Part of a small language model's weights: width 768, 725M tokens.
Each number is 500 + 25 x the weight over its row's rms, rounded and kept within 0 to 999. Layers, rows and columns count from 0. Numbers have three digits each. The size before them is the row's rms in percent of the matrix's.

# layer 4 MLP down, 768x3072, rms 0.0391, rows 106-214, columns 2304-2431
098:466480550519478493508476520507499485486538520489530503522512444510503469494502524521521518503548470526487535457465501521491496467490508492490489486514499462460442506531512499510530457482544546523474478475517498557522480503530490466496475535503542510515529510481524506524500508498523527496496524518509462479522486493495503527438473491562506513515490507506530530478525489534459533497537
103:512501503501462464507495529520528454498466478545491455506491502495517498469465498545491509494484513443485484521525486525544487481502513518516494514510525512503548503519441478480504519554483516490497524486511527525484519539481510527513545492521510515486550515500495476474501514505508465451480473517528490462484527481499503478483519504504504554494521517529475517529472459507505485511506
093:504520518481490492500531518532517481498498494520479530492480465484506500460510495523505469512486464514492503511480575485539513455501513494459509480467491472503518470504510532509472465500501486536491541508526523478501534472508534502472451523516477436465460520487512474476473520536480525486514519496521484508454478490481489506487526485492533509512496475534505504522460519508528469481526
100:471498500502448532519477505445459520495498492514509504479482515496514491490542485546516456531515454492519488492527514498447514485502486522527509475495517495498462504484504509479450511516501475480478515470543477479532490468468475546501516500514507497440489531457499485506515481450544523507526486530480472489499459500503493466464496486517486453513555477505536494497525509494502480476493
096:480512521483483482509493499470514512501483502529530496505554525499481513520499548468509497523450514477440452495546519487498508505503494489518474486485504435523519476495491557507485496469513490488464511505522511517481503537463510533520535508513517533519475495501457472530478462484521499536519502491479498548465500530477514472495516516473460504496534498541542514503458525505507523487480
098:531478517508517523469468486515481530501509520501496501529550461485526472480476463505537510492492496516499523560509475464497507512491531531469483483471503494497488514503497531519428462441496499516490478465540533506492515482513500501510457504499520477563494515487510488475470489485445468483557462478508487515506527476500488536486508461491497457446533510470455517475463481462464507480468
098:493498489468511506473472443453510539521506525472506499500487515494479531487457537453534518458509498448533473471494477491439510497485471466523510542474493499466478473491479521510485491483537483508548474515468485472517536481460476493510522492490476515451487466506520536521532470479500522512491491468529493530532480519505475533518498490440495509502497531498512500502521488520488513472459
100:490543520518514482484524524496484430476488500439506505503449487534536500489494496530517485510462501511511525502522479509467511487491505516495525504520490527542480504535511536517516470493531509518492491495458497542520529505536509488492470446524500491524467503488505520534534492537509466492469523547478460520479464488465532472482459510475518523509551502533504512494507506503536479494491
097:462526522503502489554528527514481520539495547516526468494555528477504477512496508493500463477488519495497461519531529528495494480500496466484507461489467490553495501484516508561480530463539500496473557490506564515450555555506496509496517519479484456493467494476524467510517496508503507507501480513451502482478528504504513551513521503535551529528523507513520512536497484502495536529461
100:495498474495512538509472500467494474517507529492501482512506473449500492505502533492499519478493486490503477496519505498517489504505508496489474466492499475529490489522472504510485468505535520493488530495469479474523469534494533471520536484505518479483550523505473495513520444503490465510481505459505513531507521513527495511476515516517517518487501483476543431492499492485520562464524
095:492519506475484503505504491512463454532510478516493519500507485506463505492498461449509531511488526510530526525496527447451538488502524507540495513481485488515503508477497512552483535473494522512506456533491525530512498509522487523466523480468537489554496512507492473533503502528517505484467501497505526489485508514545476486457542474469513498496421487530492541499474505536542535493490
097:518497501495523525519488503498507439499494531485509518496529495513504554498496507488512465443498529482486552491519467492504534488489487518541458498522509500545521499542479493516519493483506496486496487501551489505490466468551521530523501511502478504455491548486557497515518492538511511501524478505503474453510505527472540537511530515490549473520486522468525522480511502496481464503515
097:514459499469443505556525487496473484476538442497502507493497453467469496557496504487527504496449519533482467497510540518521477476502470480465512517501492521503535483494525525516517480497469509472530517506484519518490535463479535531487524506508473469467435486532442510496487487482504507472487524471478507471485490467498430501504466511513514515500487544462466505507496485472496523496490
100:546518467511501477544468520550520537521479505482471467503553545550525534485505484506517514549536488478540517545480535510455484494507520525513509557514530491502526465480509491530510502518521514522513473485478516512516504526497535478495524483482531491530506504475456495514516525484537465505481459475507510518526515513473457469515506454523472543488503504505518506514466520543478512482538
102:528486496523506452452531448493513510468503481508448502517495504503523507497512484514501479492484484549555473549508485513475553517493515486495516504491490478461474508514495476480488505461511493448511502500505463557503465469523510460476504515548488521500511475528450509487491480509511435504480490505491509492510471457500448508538492491495479505511505486503535509495525510437509542487499
099:518508515513534452499510547493516496517511514501467480484540472486513516466518504485454478480549478488528530507490522511461519498503479462544511508536495472541475448474487533529467542516508490487481471494470531549503485480511523480512527515531492480504533504487499507566493526493461522491502497502527494503478501499489550544531511470411490534460493537505476477479463474462512516486458
099:518499503496504507535534539529499482515526513509498490487509519524504556477507546514461495517520484469523506509491551482516491492450458483543492513484498517545514485443495506494470537495437492507497487473477476455534521497494490523478526517487501511514491502444540480535475468517544491495469528495525496523508509563453517509481510521526543492474515482473446510462504478536501487478509
102:497519511476483473518504493463485484468505521502503469485524485511511464469461466467500486495493502516451514517506499507510455503478510531477474502467493505528508497465490499455481494439482511479476513458505493461444539459508501473467497498504518475549494486509524501461531481489505488471496498519518524506496507513488466505491503499466491477515531452495534513512463485489467487504537
103:509561500536425504454488470543520538484479468544507539525450509492507550482497476488527501495527500533495493500465455517512528522513501499473492486500526518513509506479548481509499482515532477510496502489524519455509512521514525485481514500536522479548462510462461507521482485517494481490475489525466468501490502539510525509457530491481497505544490503492473510495475511498477452531530
098:525501515521507546523507479516496476497494531495496463505482493471492495497478564577516551518470512479495473471523489472535452499522499499527534506507501519474540486489483504529486486478489516488514519497489503530550487548451524526538491472512497507497464493489504495517488540478544497524512531499493529509497486480484498465514503523484506515450477548488511528496534481520503477455488
101:477503507513524505538486496520468524530474539504449501523524531540549539466498533452507466501467499451481462487522504491529531502510538473495462511474524473494484427507474504524492511572531513483493463500499494491504472496463475515498463504521497507548512504547483537562523505453503532551511492506508495516497499539492498511470498511465512515542503491475500532525452497530485455477496
097:554496543518479519484483515516496488530486520521472519540489479524479545501487567510526529533481482484530529521532479466538553517514512476492515501470469477518476523512468477489490526466492482479519495478489455513493527498534517465471516520498465484488467494517518537464532458505468501494489507514532520494514490494511496560465498480569538498486459474476473507502485444508481529513508
101:496473484512538527575522492477527485540499526472487538507473469468496471526531516478501485493468531480520526509530472479514478520477489491458487515519494505514486534512481503519486490489486532521453495545475495504457509450546471524525532489535464508459479516524567513487508490496490458454539500509499498505525507559507513505492442507494506480493538477503517481505519519498553494470499
101:515505516498494526461503504480512546499541497489536420527541477477497514501509472473520526481458508499502527522576508543510478467483505507514504486508502545496488488499535475530514457542503516481509524445475556494542510451526489514507509489484497521486480449529517517516529493489482497509520470507543491534498487478520526506501519505469582518518513453492490493496480469466541443541487
098:520497516500524478495468505486510523487540505499519473524512471508481519485473507457529515506534507481542505527495494557494477440529510507503497469501484462535468513489461493453490552482513504488504493537480501520480488461487466518513530505473538501474548526519519504478485525503514525487492530556451502510489525484515451505478493467470538504499501516470489475466429511534508508532478
098:472424501466502507460450542488515499480475449490502506468535488515475461493509522530527423528500525489511450498496503450462507485489508517474470524463487502480471510479492485515541557488528531518530488435440565552491506489475475511451540512514516489475485509499500505587463506490530540528518494494465550494507525555502508557529537502500495527441473483550541492483524492507481513466512
099:467506487473519561473496480476504508553512534480494475508475487489486496497479523495491452509445500454494485443497464523541532534525532512517478486487506511490501520467501476498487487445502459517506535470534498518486486516527511529467482496468504540505520508494497485468475492488510506511447496457500537468485473484500441515479495473513500495531496506516472494491531493552483494481483
101:496523485502546460524504498490525552478547492491451481472465544528521484522524524442511506515492499484492463482524498464500490499478478465514491500478534496468509523518530480498480482476498479482526499569470521491480529453500477465508432493506472490527498536487533522494466469504462492445465524495500525500502458511479494499520463525498487484545478529461485486497525516501478527544544
098:446484496475531488485473497525440528521467499452473523490494492515511512467495489515482478495502507499485424474526470486452498526527522478448470515464490493430493549507467547456447521480511533457493520452466479518529513497501487513475482519491480564477434465513502547481481528522480514552513515468471476455460477472546489475484458535481476483488495470550538527521508512501515521498451
102:497537520548503474515508524537504488481542465490501487522496502528507537479482503466470464494535500486507491507541516481514537513505554542473501559515477503483478471543496490520458493515501510494510485547513551461504479483509494512484496509469495483490510531544504487521488484499496511524548520474440470524519505518480522464526485526465511510489496541510477571538480512494463465482532
098:508507504515481513523510503511503549479496486478472525556490498500510550544523498474510486553516479500517505471500473472527524481475497522494464473540489518504485499550463494496510468521511519512514475540504483505514481494509508507504534478520508514486501500505502487502487491526473548489503495511511533493536499488507539510452490537526530499495465498469497527552524467483509503487497
100:515493507504528487500475486499535511540471521481497512521487525532529531494477474514499565530443537474500494486493523520499439505523497492510528523499500487485505477478498507497511575547499481522485505489483523532457470510497511475491521503466495450506517469484502519471469496483487470506533490503494444526510473491480525475499484471467490498496518485507488531464532532518494475513554
099:489479481474527507528481458512511518485498487501486476477486519546522480473511527526503546511499500494526467480504478477503488455502471506527476536458527488502506546537457542484506501531528490519509499482525482519514468508494492497518487462517497508524508487467500507466536497552443504484529524544564497526536530446533507492497478532552460473500479460493512500492508468519457468491515
103:468520479503526510531480517520487472505506475467450524546522498557537490472503527539498480488488481503504507523475488504527475510525509532523508481518475479469488504480504476492526468521503423488510497467480478472481498532489501479520465482483503496473508455500481515479502529484471492485515535492487437504507507541482461512480490491465460538512489496465444519486510508466475478520482
098:504529533481487522494493494502527490504497511471505515492512456483495485456476517471534504491459475481499521550519518495467434438515503503534520530498521470510478534492486552502538479528477477558509509462522501517487490514481503485504465484499470467484509519543463538482521492493501512515468486514494463488505477533506462505498485488539482485513490543494463508503537486497522560500443
102:471475518492461476524487466482439501470508454488492512459519511487510491503507499496507512507535517451478491498475481466477493532521507511499541524519522489488482445493486522488486493503469473481520489502518476440482511510470495506534528471524492535498496518468510513483529477522534463491518505483532507502504519516499485549492473484471513474564552520462534520518515465499479441514454
099:480522492453526521527509473491511527500492462477493492484515479461497533503499502480534487480473507468500517548487488508506508496477512512492511504536521462517522519500512519512540490463437510520502434526499451521506523521550487444506547481489485457534521504475492512508497475510509503493460474460398481531525508470480430492510516494520479495525503540492539511518524486491454475472515
100:490487516464495503498479517489513546502516525513494482475495529464450493509516492450488488502449475501478480517508464453492450506496489512518511484486539528511505499513506500525499472495548466498492499468539557447519488458511483521523486504501504482439464505497487473496509565459454513477475521508449494496503517510494495501525476507505473487476518514510518497508506482503480466521486
101:473568549498511466494505491529534460490548513508495527535483541484511445537506478475509531511538507508509516507484536502475433520438487532455473496513454472504497490495500512490483505461513492510485511537529511496495500498557492501507527487479496479523477516534503481490505462536515524535499507501486486496478509484497536506505464496458480521478489514524483495495504495507534514510468
101:525450519512490501514527501486482478520516438538488519529494485502475535540536522521499475512494546547485475524494455465505543498466511517509482536492434496491533484500476512478541514502520473518474457510519464506489493486487490527484532521514515507452501429508478471524446546477487491471493529543486515499507473514495524505469488493474498505490484496451492500480490557512492542511529
101:521483522512509482498497526531491444558491490478492519522519536539515516493488500525474535453448494521486519524531491526567522506544516517490491478529544494518503463510513489504522445488504472514497515503498481510499505491518497484507464511507484505525530529527482464480486493521494519549535508488464504518477544463478509490520470501453458477523485484503476460461544515453496514539497
094:489544520536497423520459513495545448513506515472497534502499539522496480479499525456525485526571550477485451480513485504463496503503514493502492496490495486436468519537513574538507518480529526480514490470522517476493481508537517480502526506530508505498537514480536458490485517519489490522494528508514478501454498521525542526495501480507511479474496526518540442502535506514523527475455
100:504548473525503510544536488520522466503499529524532515503535478483531534485523496491498469533488465509509472507481499512492472500492499522510527499517489530510524489545504487508555493499516530478506466475463475519534519513515501474505517458514457522511504475494514499510480526463486514515443536508493522516508488462505562544527487533525506513525480523514433470498510477491473480507466
102:476497529565524484489455451506501459515508512502521500512507500494496529461484504436515490488482541509515481479566519507473489513493474548530488512503471487487456492480504494468513545510499524517523496481519479509489520536486533534517501505466530448490494537542461510507488514501482535519522428514539480494512481525507507555533471512473518516531537520496562520525523555463489514511510
097:475508493490534522510489517507551532485492502460468506489504491479487500497535497536489511514461539510477480510519534511533488484506471506506502459536496509512525534477562493552515462502525557498492484512517551478503521538542505499482448487539485520517549498567527534503512493545508504491467498522474500443517510478512482488481494497475487489492520461505473534549501511509511500503529
097:502569467493522475465494539486475471477479539516551516494491507500498493498500477509512492482478437534489496459547494481475515492500501559503478503529495508506506478535481498493523496525467516499474459483554467513505499559498503533552461490510482512493510470497427520513485474485472467485477516506478484475489500548502474516502484471501511474492506501469467502470486490520496517495506
103:518516468482473500464527471444520521529509512469464474502482477500487495516500518534473469481471543460517497503453488525470478474536498512569492490505509508478475521478496494491488506520515474497514484494503531549461512493515468465478491539474483528470477468513508498466518505497493525503516491487475498545468559496494530492499516511496485473481521483532486481498513500496478516476441
100:495502545487491493514495490493515514513486523505512482488513463517464557513501526491480482483526488519513489511495482482459482463478523523489506498538454469499506512478485529486521505498471491524507544496521557498485504503488484493470469460525529551566471483473491485483494474531492548485476476526497518545533508509503510454494514509518472481429489537514527457519528504521457523496501
101:517516511524473535496462464533510524506493523481493530504428488497494441517496531498512545508495508490540455543525555522497497530527505498452482462507499520475524485539503456478446499567504476525516494485511496518499482499455486489482540514517474483524507484484481496507542508517500501481493475512493502520515519503477512510523471494488481521551530488460439535512509523466512463503466
104:521513505461531511512487518508480513518486521466481514536485510547521525464483553508499531494499482509457493465558471517514513540504558534486517493500519506528533488468488489505493503517469466507501446512515533537545469485509506479512484452499512493533518494428475516470540512507566485440494471499481540494479477532546498524522475530502513466470441440493483519559568546501506548483486
102:489483488523524500507491472535515497482490479476486516518484523514485520458506527519473481476493442470536461450494547510465519532542494524469512427469470521453529472468463499525499539554496536487487488492498508473496521513469505474496551534516466500477477503496486490485489478514476467490487528519458491458473457529486508483470469503506517505512516535477531508486511485491529473484480
099:431550520464488493469501529468547486504495500550484503499449541529475509492518497544517501559470481473524471526520452492484529495489498504494486486527507531466498510443504499511517523493559469494495480514480514528503520448494503500501532479485497483536504496479530538531517477465475500491547511529491509504502515480465487502534513509514511511504487524502505520486540500522495470511472
099:556476485511493547489498501465528484457493479516512504509477478509520483531515510503507500527536507530493495492499484521502518470468515500524515501481451514528481499464532534473509523523510548467521494502510485510506476476556516549512465475489514491524512480480491479496508476527492488517520491498499503483470488481473498502520515505538489510453553540529513522492523491510453540537524
102:583466458488538518479478545553500500496496492524496481533497487514457507488506507510515490484517465508496499524448529502508496490524496504505522458517497492487465503477507473437537572535528499505519484499524426484521482544516539541492501536453530523476518485457487494500518483538556527496507490519507484494511488497492500498496484479506511496508498532496530472466499474477518481483498
100:492526507493498455448485490538491498498493505502535498522517523496500481479517483553504489495505523467510504514495553467467486480492550547502487537505492502501519503444488481498530514508486520488517507507505504473534517560518534524464475506534520490518500518513524458516483514508505543484498536489466476523521504472471529458496476465466487492477557532520519496525449486513499472503493
102:485485468471456544473474487563491467513487511491571478527497479494509463511502466464530489505483470469491450506479481514513504519516483457489515534484523471535458505501475505522494446497534510505517460515504517561477500537490524467501533537484472503480508496541444512492479511500534498525516505494497517547505521518534491506503506501484481460536474491483465499495494493485484507498497
100:476500512486482466463492532496483483489490512542513467491518481493498557480509469509537522493465522484450521520504491525479468504494489525513502469511487504504508515554497490509506497454488457507497498504506492534529525544489513531499500515482485471465509493517509497506512485488456472507485459510547508493505513463525469505508509499481549513480452552505453474500536493488518472489546
101:497509488461477472507493442505467489479526500506527469506464542478486497508531490519508491491536480501488499474466511500465492492495484501523489509528459505485481482496491514506500541521483493492521483496545494510463512519505518501515502500507555467526521486500530480511533509484512508491543477514475528524528484475495502499533503486495469523469464484506511469485504517509487491527505
098:485541481534507478538525480530499542515493494495518497503496505515472514499495459515492505482464521482488511453481507524508569484482509472480512513551481484501527523500525537545514506454482493504506520505501543497499514490515490526512494506542497466469531531553508487501475540516504530468555477511524499512483508488493553521475482482476493482521506525489520498508490472465496498531510
099:508548492529497533502499455488515511540515464510494495489526489475538482472497506486497508477479478504506495509480495499520447494519483498503535447513511494482505557538506537468495483478456524493518499526515465516512503490499516520536526484526506541515541433486485492496509496529505474520502516532509476511528545492511494453515501514477504517506525526478501536502529497459521511501482
097:535512491514538505504497489490522433516491484536497535481503517511476494515551523509518486497529508464504449499498487521510474510510506487509479512512489515469554529494529500512506500520487493497536469520505534509494486509551491440470502480515520512473554552489511500553476555547487517491529516504500464521487478483502471533489474448498484517479546516474518453488492476528497478570515
098:468501513455458486514501493504513492502473470471452515512478511504498521510493493492477494511498480478469471474531509537469498480461483518479505532478478521508534506505528458507508494528516491492513510470524507507488485503471470481480446490498470489431457508456495531497497495503502484498529503482427458507479530509478510445516506480495499507456533510514545531457495521523471528483464
099:482465501524506496496533521500482473527492518506489468524522471482507496516513493448485513520475483465519510484473487474493541470495521462510468476498490473502477497511482509521476500469492498473502511502516502495499502472559529470498475466553508510536479509499553495522488460432495523520504547522457490514520480482509495514488478484501524469542521500492477482520497455491498539526472
102:453483480507512489485481467501508493520488500495522520499492522540488483561526456459458473475446512501496514532527497493470483477485457534511453484498482531543497462497471508496498493507510491483523453509499510488482480488524512510483511450542536513514537485515559446518508525503487511544488514541510465497524466521494502513491529549455491489504501480501517490514488490505513514454520
099:502493466471507475482504491537544493477506534463475494517488504509522488528521527475503465482514519479521453519501478522496545505506466520510488492514472501499532484507481491529465500536509494491549482496505482480497518529484505490499507512511490498528491526485516520497537511450540478490486471482489524578515492463512516532525504485470502532481519514488515510519488499448485549540528
091:471511493517538527514472573491522524493484482473533511503508532490519500508519462439486508496502504498508498474482452413544462479475514528527494510463461469471527472544486492497513518524477478502485477523519494467507487493516516487465499500508539522525509551535493503501449533523510454526520508468484545489494492486557501519497485520523483509453524536542509505536560487477512492486476
103:495523489499528513538481498556475471508497459505491479474489500485484547518476519513507525503497469523498538511496529501496538493522514500480516454498486473472485509508480542496432503527484454514469482495439481505500491543476514520530539503497518497477459489486511491483515476525500497484502518510497473509431525521492492514536559489487505467461521495523490482481479471500540506466503
094:507472505487510545528499504460498535457445532526503490561480466501502484508523492562487504468530508514460515426499503538522470507510495497510486475489471528516495486463479499514465475499469516472502493503448508466485500508537478541485525482502505490477487504508503518497514492495519521504486500505546513507517453511511482488494501495481501486485500474456495497503514518508523503515510
100:529538494500508471525485507484488502462510515503465529509495450484506507479521452476493498500491492502499476499484519512493520510521454527453502470503446517483485440509522510494479482550515502522498510490481482468502494524475482492529455463493525497508464544466493507507496520458498501505504526487459514515464514490537495474501484464479527462484487546535506489488513518500537500506430
099:510516470464491539466481506513493505492477497485506505551481537501477513524534503492508532479497479486500500589439469491468521497501515491471520463526495471519487510486480519504505451537513485491486522491498504475473518462507513548496485461515498547518496526520499470490475498454534450508481470505528493507543582501497480521481484517453510536526458506493515518424450501492488513446494
098:539487491541558530506497520475497490509515487501520493504535528501513475449517485546504473521509507496508532497513483528503490525527507467525471525481531500494511515520512511555527517524514547501528473545503495504516471480553506491502457493529541511509518547493480478537457518481492487547474486474476535485492488493478518520516514506482495525547526470470499523482545513479489518477548
097:536513469492501510521464519471466539538538481513534485503484512503509513470474497458519541462478534499508489573537490562547488513508487507480476449458481515490498508467472485511478469492548479460533485510492471457499518484534488495488481496480514528482506497463516478496509503506500551487524524491488386553508490488502482514523496508522524508495512485490503545511468498469506498497487
097:468518532509516493477518501499510496519518494517540544500512533512509551481568513499538484476464531502469465477496455486477515475464532501561499540515495517460449548584508506527494577492493500491476484518471508510516481545518496479506501493514516518527454484506519496509492509524549511505507495541485556524539531494535539475480478509493497467503466502515453477493504470486456449495509
102:476487486517497475472497488463518520511495488481501517494505456509433503547475523521526454524507541494542461490496519535509465508518526535498476467459496525526525478528501497514477452510513492482519458461490543490519507539480499488497479504477497509500511482472531498523492537494467473477494477469514471526476530464473515489528509507492510540497431499502549448450485512488510480502476
099:493471500509506508511452461482489490506502529471513532460464522542443514484485444517486476483452474523480468525464479489496508509533488524476518462508514502485488522481504550461467486503512518481506447511505520509518549543508534453506532483470497519507506486485492499510463515468563477482528480495533551504443510503501454529504496490525515486497518550506492484498551477489569485469488
099:486470525481532517502552495511490511533539513499513530540527520477504545519481517460513524461484532482524513528495530474519474455522502488519488505484475539528500518509514481474548498540459500514502505494494478536473499463480490528452488489481486513496528445485492442527512485477481528542481496508527503498517528515468501520498474491488531493453500495508510455504488516509479467523511
099:491494550479520450544535495516516524470498526533521489494496519536508504461492509468486501515533516485458547508577498421470516500511509491500501475538522531525510480517489548504516463503526520485492473465488514454505506494488510513505495521549521527523505507515498476501485484521495465548536485490486515502505514476525496514491517508468496467502510533530474474525445500445492432470563
101:474513473493494453496501481516483468477507519481490477539489511517505524549473490484520472504456540505578500498515472522507507474482471508496480508500484559465512490488457488529528502532505569483515508510486512513455486487526525486506515464477498504512495521539487516506513483505477488525437498511488484501520499510451446505538506528458480525522508503526535502499519535546507478502535
112:484520501498515523514484482494492539447520531476462498513468470520519493538485517534459510502488494498495489464546459490510496500512517445482473487490490483507482510477493450518500484478487492498501495460507517484484501477454456486468487474487513488535507506484490515507490478475512490470497488490476530529508507552456521517495524501521457492486517530479487472527535481505525497527497
099:479522510471479508455506518474516517513497497516473510516479496518469489471534487468533515502512505511482486440516522493524465493498569455491478544489542489467468506512476487507503499509508466517463486499547498476479471479509523493488465512472531524545438509484511546486491528504499514544531536499519481502464458498490539535470466500504487476500485485508538559542538482483472477521538
099:511493472479508488464506514461457466538485499518519523505526475476509504454511566452482504491499511553503523516502493518516519501476458542477516522505484550517495500535550526504523515499494496535507511467469459491464504555477507480478445507510487477487441509503469484517520506534479554490506490507529487493499467526486484501497473492565470483531507483478487495502485524482536472481524
103:521545517473457477483541476491496523464486508497477463494526483526503502523531497463516511483518487493522503501476507487473501509513487478487488506479470497503498526532493523494500490518524487479467511509475524491526518529489508446540536471472506479551493514455506486475481482566502502472479456483520501500516505477517522540483524490454494481479472420483516528543481500482491519507470
098:485519478490447505464498512466529490546467504503545522515471499482466484530548499461489483510475516471561513514473538524477493504482533502481526483507474511500513488458534471477472488532477473488510489490462555479490518535503513502508499455510497439468526474499495466495487552490509540500495491516510576502479555513541490488531505497469531515464522448515522496496499523488491530494479
098:493527509460526505491501529513511494479511492522488514494507519518518503526499485472488517481500468539497499502500466502499536511510505504482484544466525482487538466477516533484491522525446545512514492487465487526507498524504528497518525501479504444472511481497489486511506496488526517534500514522497447517506509499486442495481506492537460449488511469534503443490426507461505551500562
099:461508534495552501525505534466491531532497479533487481470487468499517497478521478494509514513425486519475462502480503470513529474491527516453521497518538477499513496478537528461496512500492480517511524430502509516565481511504487508539472499512510516480529464556529510490522478513473534538508491474508496449475499508545531480527490493513500508510504445537495501512492529489519495474545
100:529480479520506511451529514447490512501490461527510510528484487495466466477489507440540550527492503464496493502481469545521483516479484517465529534543509518521478504465528489474493473498466467527503494469515512483498472540509471537508474510495489497507512459524481528487479463510463538469511466473553505500521496507540510473515513515537501448455488509521506479461519485455510507519451
098:471486472526437557515527539517480504486483500508524457507475467505504471522495451445476509481518463493549539489494486481457451509515504520536489497449513532521518534501485466523518525463487562508492518556532485507504494496461484502516486490486478478519481495473513508534514523473476505484434548523530483530484506515495527482492480500516484511461506503505513471520488478507458478562500
106:522514537478500481508509499521537533463545492464450484512451518461548535535499544518481476513495485465517480539512465526409522505538503479489504489498498562503489503486501515523499514487568502497490484475537501554494520504485507509495507459530474453501492462512507489506519465471514483445507475528506478536524487444471502490536518519505448520461505526493507475511508521505478560506496
096:508512464491487436504539492516533463525465479504492485494517509510527468517473435467512475500549443508473504504536448523537495547491519496494503497537486480502537488499501480524531490485509506524483516462491515480540494474443516497509512517494510522526471450521455463496482521482480505511518533505514515495513473465544505488489474470502497502519489458481514546497479493498555433498495
099:544524533494454517549494496472486508543507491491494538472591488502496566507505500489550501507522536496492482493525546490485524497507503499475516483489490452517526512472478538494485508541477481485488501484481501536481470454469489474485522533438510495496533484512511493496505521518499505551528501538525496469509464529538535476473505500471527478484473497507536467469498483500443518489493
099:491491557458468477453468451511505513479460456549514481512484517523445512480531494489512496515511502499510472504487510548484482525534515534515492549521505487531481496518572508467481492504482502457493492497503492491477495522510499535527470501532522507564457503498475476511499561463507506511539544489450524476497492493542470504472506472529481513523503414506532496470438446473469508497482
099:470504532461513528489492499503472485482511504527480514449500525495508472517509505475466523482443521512461506485477535500496539486513516497521445500464563512518507513518457517462501470530470504497510461453536554485485469493487497460529528493541496493485474496525512460524527492505495513511549508507481524544469485523481490528506489518499462534490491474488507527478471484518486482528541
100:544560505520504507513495537463533490477492456500495499481503482494509477510509513473522518480546514506510508544544525491501461434488496491531491515481504508495571508512506505582495502479520449509523490518470498522571544500540512479521493497492538496458511517520521478511510468525555481446537506477517505520501456497510519482471493438480518492496511480496472487531493486478491501536483
100:487508534518469480474501527463455477518509525516464531519474484491525522497485502505498471533542481537503465456481460513514466486485535519490535487504510490458519510509476515537511444489475496524482517501547495511553486475514462481475515466512502479521508511514570502504520503556527503477451495501499512521497515523503465510477475495510535489511497489516495483491479504485484500515508
101:492493475502507478505485470511497509486524483534475497516533484469511548547496525495481499482531509498475454527505502485524482483506511511506542468511443491514510499544468453534538511495444532510526445477478535468467515516524485509494513514505469523530492498476513469499438527492445511494478494554498475494521513517476526542498497476496516566479516518467493479493527492486467509510509
102:505492575513487466507520507516471465483522507486454507489519470494504524551481460516467493524516484505518528494449536548548495546455509499499492515481516485482498464491494473510509486499509515481492505484481505493502487531505533539484486467533481487495477523491477538477477514481538485517505459536499469469506511453480484543495466504483467491528500513491513506484512511525477512540513
097:526500533545520512491495469550497501504496495487493499499490527513492504492499491472498454518481467495520498432508505510514489502514513463494544502446479492525473530551472520496527533527538522488536474496492483449502516534478485515451480498523491551520495488472496519495460541491484499495528440470512531504468540516491554500541501503489439521501548531504527506514538475492482538505510
103:474483459480487518502495519487482525498558523493523545527481540472505487581548497496511491490483504518469527515512477547479465495486464487500505497491493486454452483482499471525492514517530504524488465509501500460494449483525497547478493502504506527512499531511488502496484519495493491486502527469484457447491486495483516519508525514504518525533495498477495503516498486531483471532499
104:494508476487522484488513496497477525485519497499485481475515476512514493472472491507494529532438499501549532508508519505519521533475503448451502522545505467528468480467487489504503544481528494506513539484506503486486454479476488518496471491493519483526502469470477474484474516476515528504486485519534517471483492515471502457496489441497517489537471547488539471490507527468514484508491
103:533495523492492482490513528491504477494499494528497453492473480539469478537469495490507509496494458520448469468521554490498512511536485499476510472504522512473469515518492500429481534550525483505565484521538514495480499492492548506475499528531473480484503566532509517499495529503474518502494518506507544481496515477470521509536486506532517517482444472512500541527485508449478522532503
099:542469522494468485461536471507518529476475473520539505520459476535522491470510533534497458467509490484496473511517493492501509522492495529531513484478488491537499475512477520472525513493496502476511465492503488487468476521512509535513502472492486441506499442497479492492465497488513486430496490560511476551477516537561438459490505495506505467457468549512514451522454508500494484459541
096:539465504491504485466517511521493507487516482514502505514458491516519486513476526514496473501516506465535524482508456493464467510512467484545493481530481525491490504503550529464474503483505463467525537499491484492454553498472511455490491516523493504531472513489491494493528504489500453498480483512503551515518502500511504534524507503484475440408570538486481422499510528471476445515568
099:516525491495494483461517511474519524487483476497445526487521497506498527418478490522489533530544498507546488510516506425520493529517497510491482511466505521522469457500530539470469507515532466489497452479514508489560487499504474495497476511470505477510459495502527491476507525477513479468535431496470462521472531500494477483510516493530500480518502504495460542469523534487451494472494
096:477487532508506548545492514542520515502543503490474477471514553493482527526503453478506493488517486484504463484533498541543565517510497504491516493501471488524501510526535496537510507537505497521517457561487524472522490432497543463503478560516497514523539545523545515523490573492503479503546508499523523513539468520486511506493534498533484494534498452525457502495494507493485525522562
104:488494491501464468514539534479486498504450495486514489536479486503492510502477512504513487512448497524537465552501427523460512520485500481438523483517502512532543470478484520518513510534472469483499517490493473511477549490533514495496486478518469496485520516538479448500514458538515461489517543510470527523485525502507491505497478505494472522470490474480480529476504498491487491465518
099:458475516452537522490476474497521499497542521505469501500520472503489497485458486535529470479508537471459512548504430568472512486490530482507515483462507494509487489503460542504475497495509509495503469470500491553477495518487510520511504484484493527538508488484497495500537512509525502516482492518470454518521515513466502509503500449503454521491451475510507500479523487512462472485492
099:515494496471471487515536490470518505483487476486468483487526475500480511508451531537503515488503490551546538519490481501504473500493495526507481485499501479551531474494516464480522490446551530530508470559473488519471492476518480496465486507512522491482480528511495535455471464479528475521517472486536534476513517481483487463505546471535483494504493522498532543507513499513468526482478
103:481508525530512489513490514475554453490504513458474496516492486530489526532438506535511530498500455488489510494495507496517498486545527473440488498552466520491540486506491492529517534458520529473505459492514534503500509531502485434472500511521482445497495490429526472510486434519505484529493447479531546492523481476435511510474505504489504476485475501482450454478461506468473479480474
100:511480542474489455489531541487465513504541467499482503536496495468540501521531478531501472470569526488497512482539491473472484482513518534475546519561533539517484504526475499520468501496500498543480496559494481540481480444483486493502514468564514491530494510518512482505539486498523507449540490524486493469501461517534490537539537481506522478484484510524506488546477489507491512478553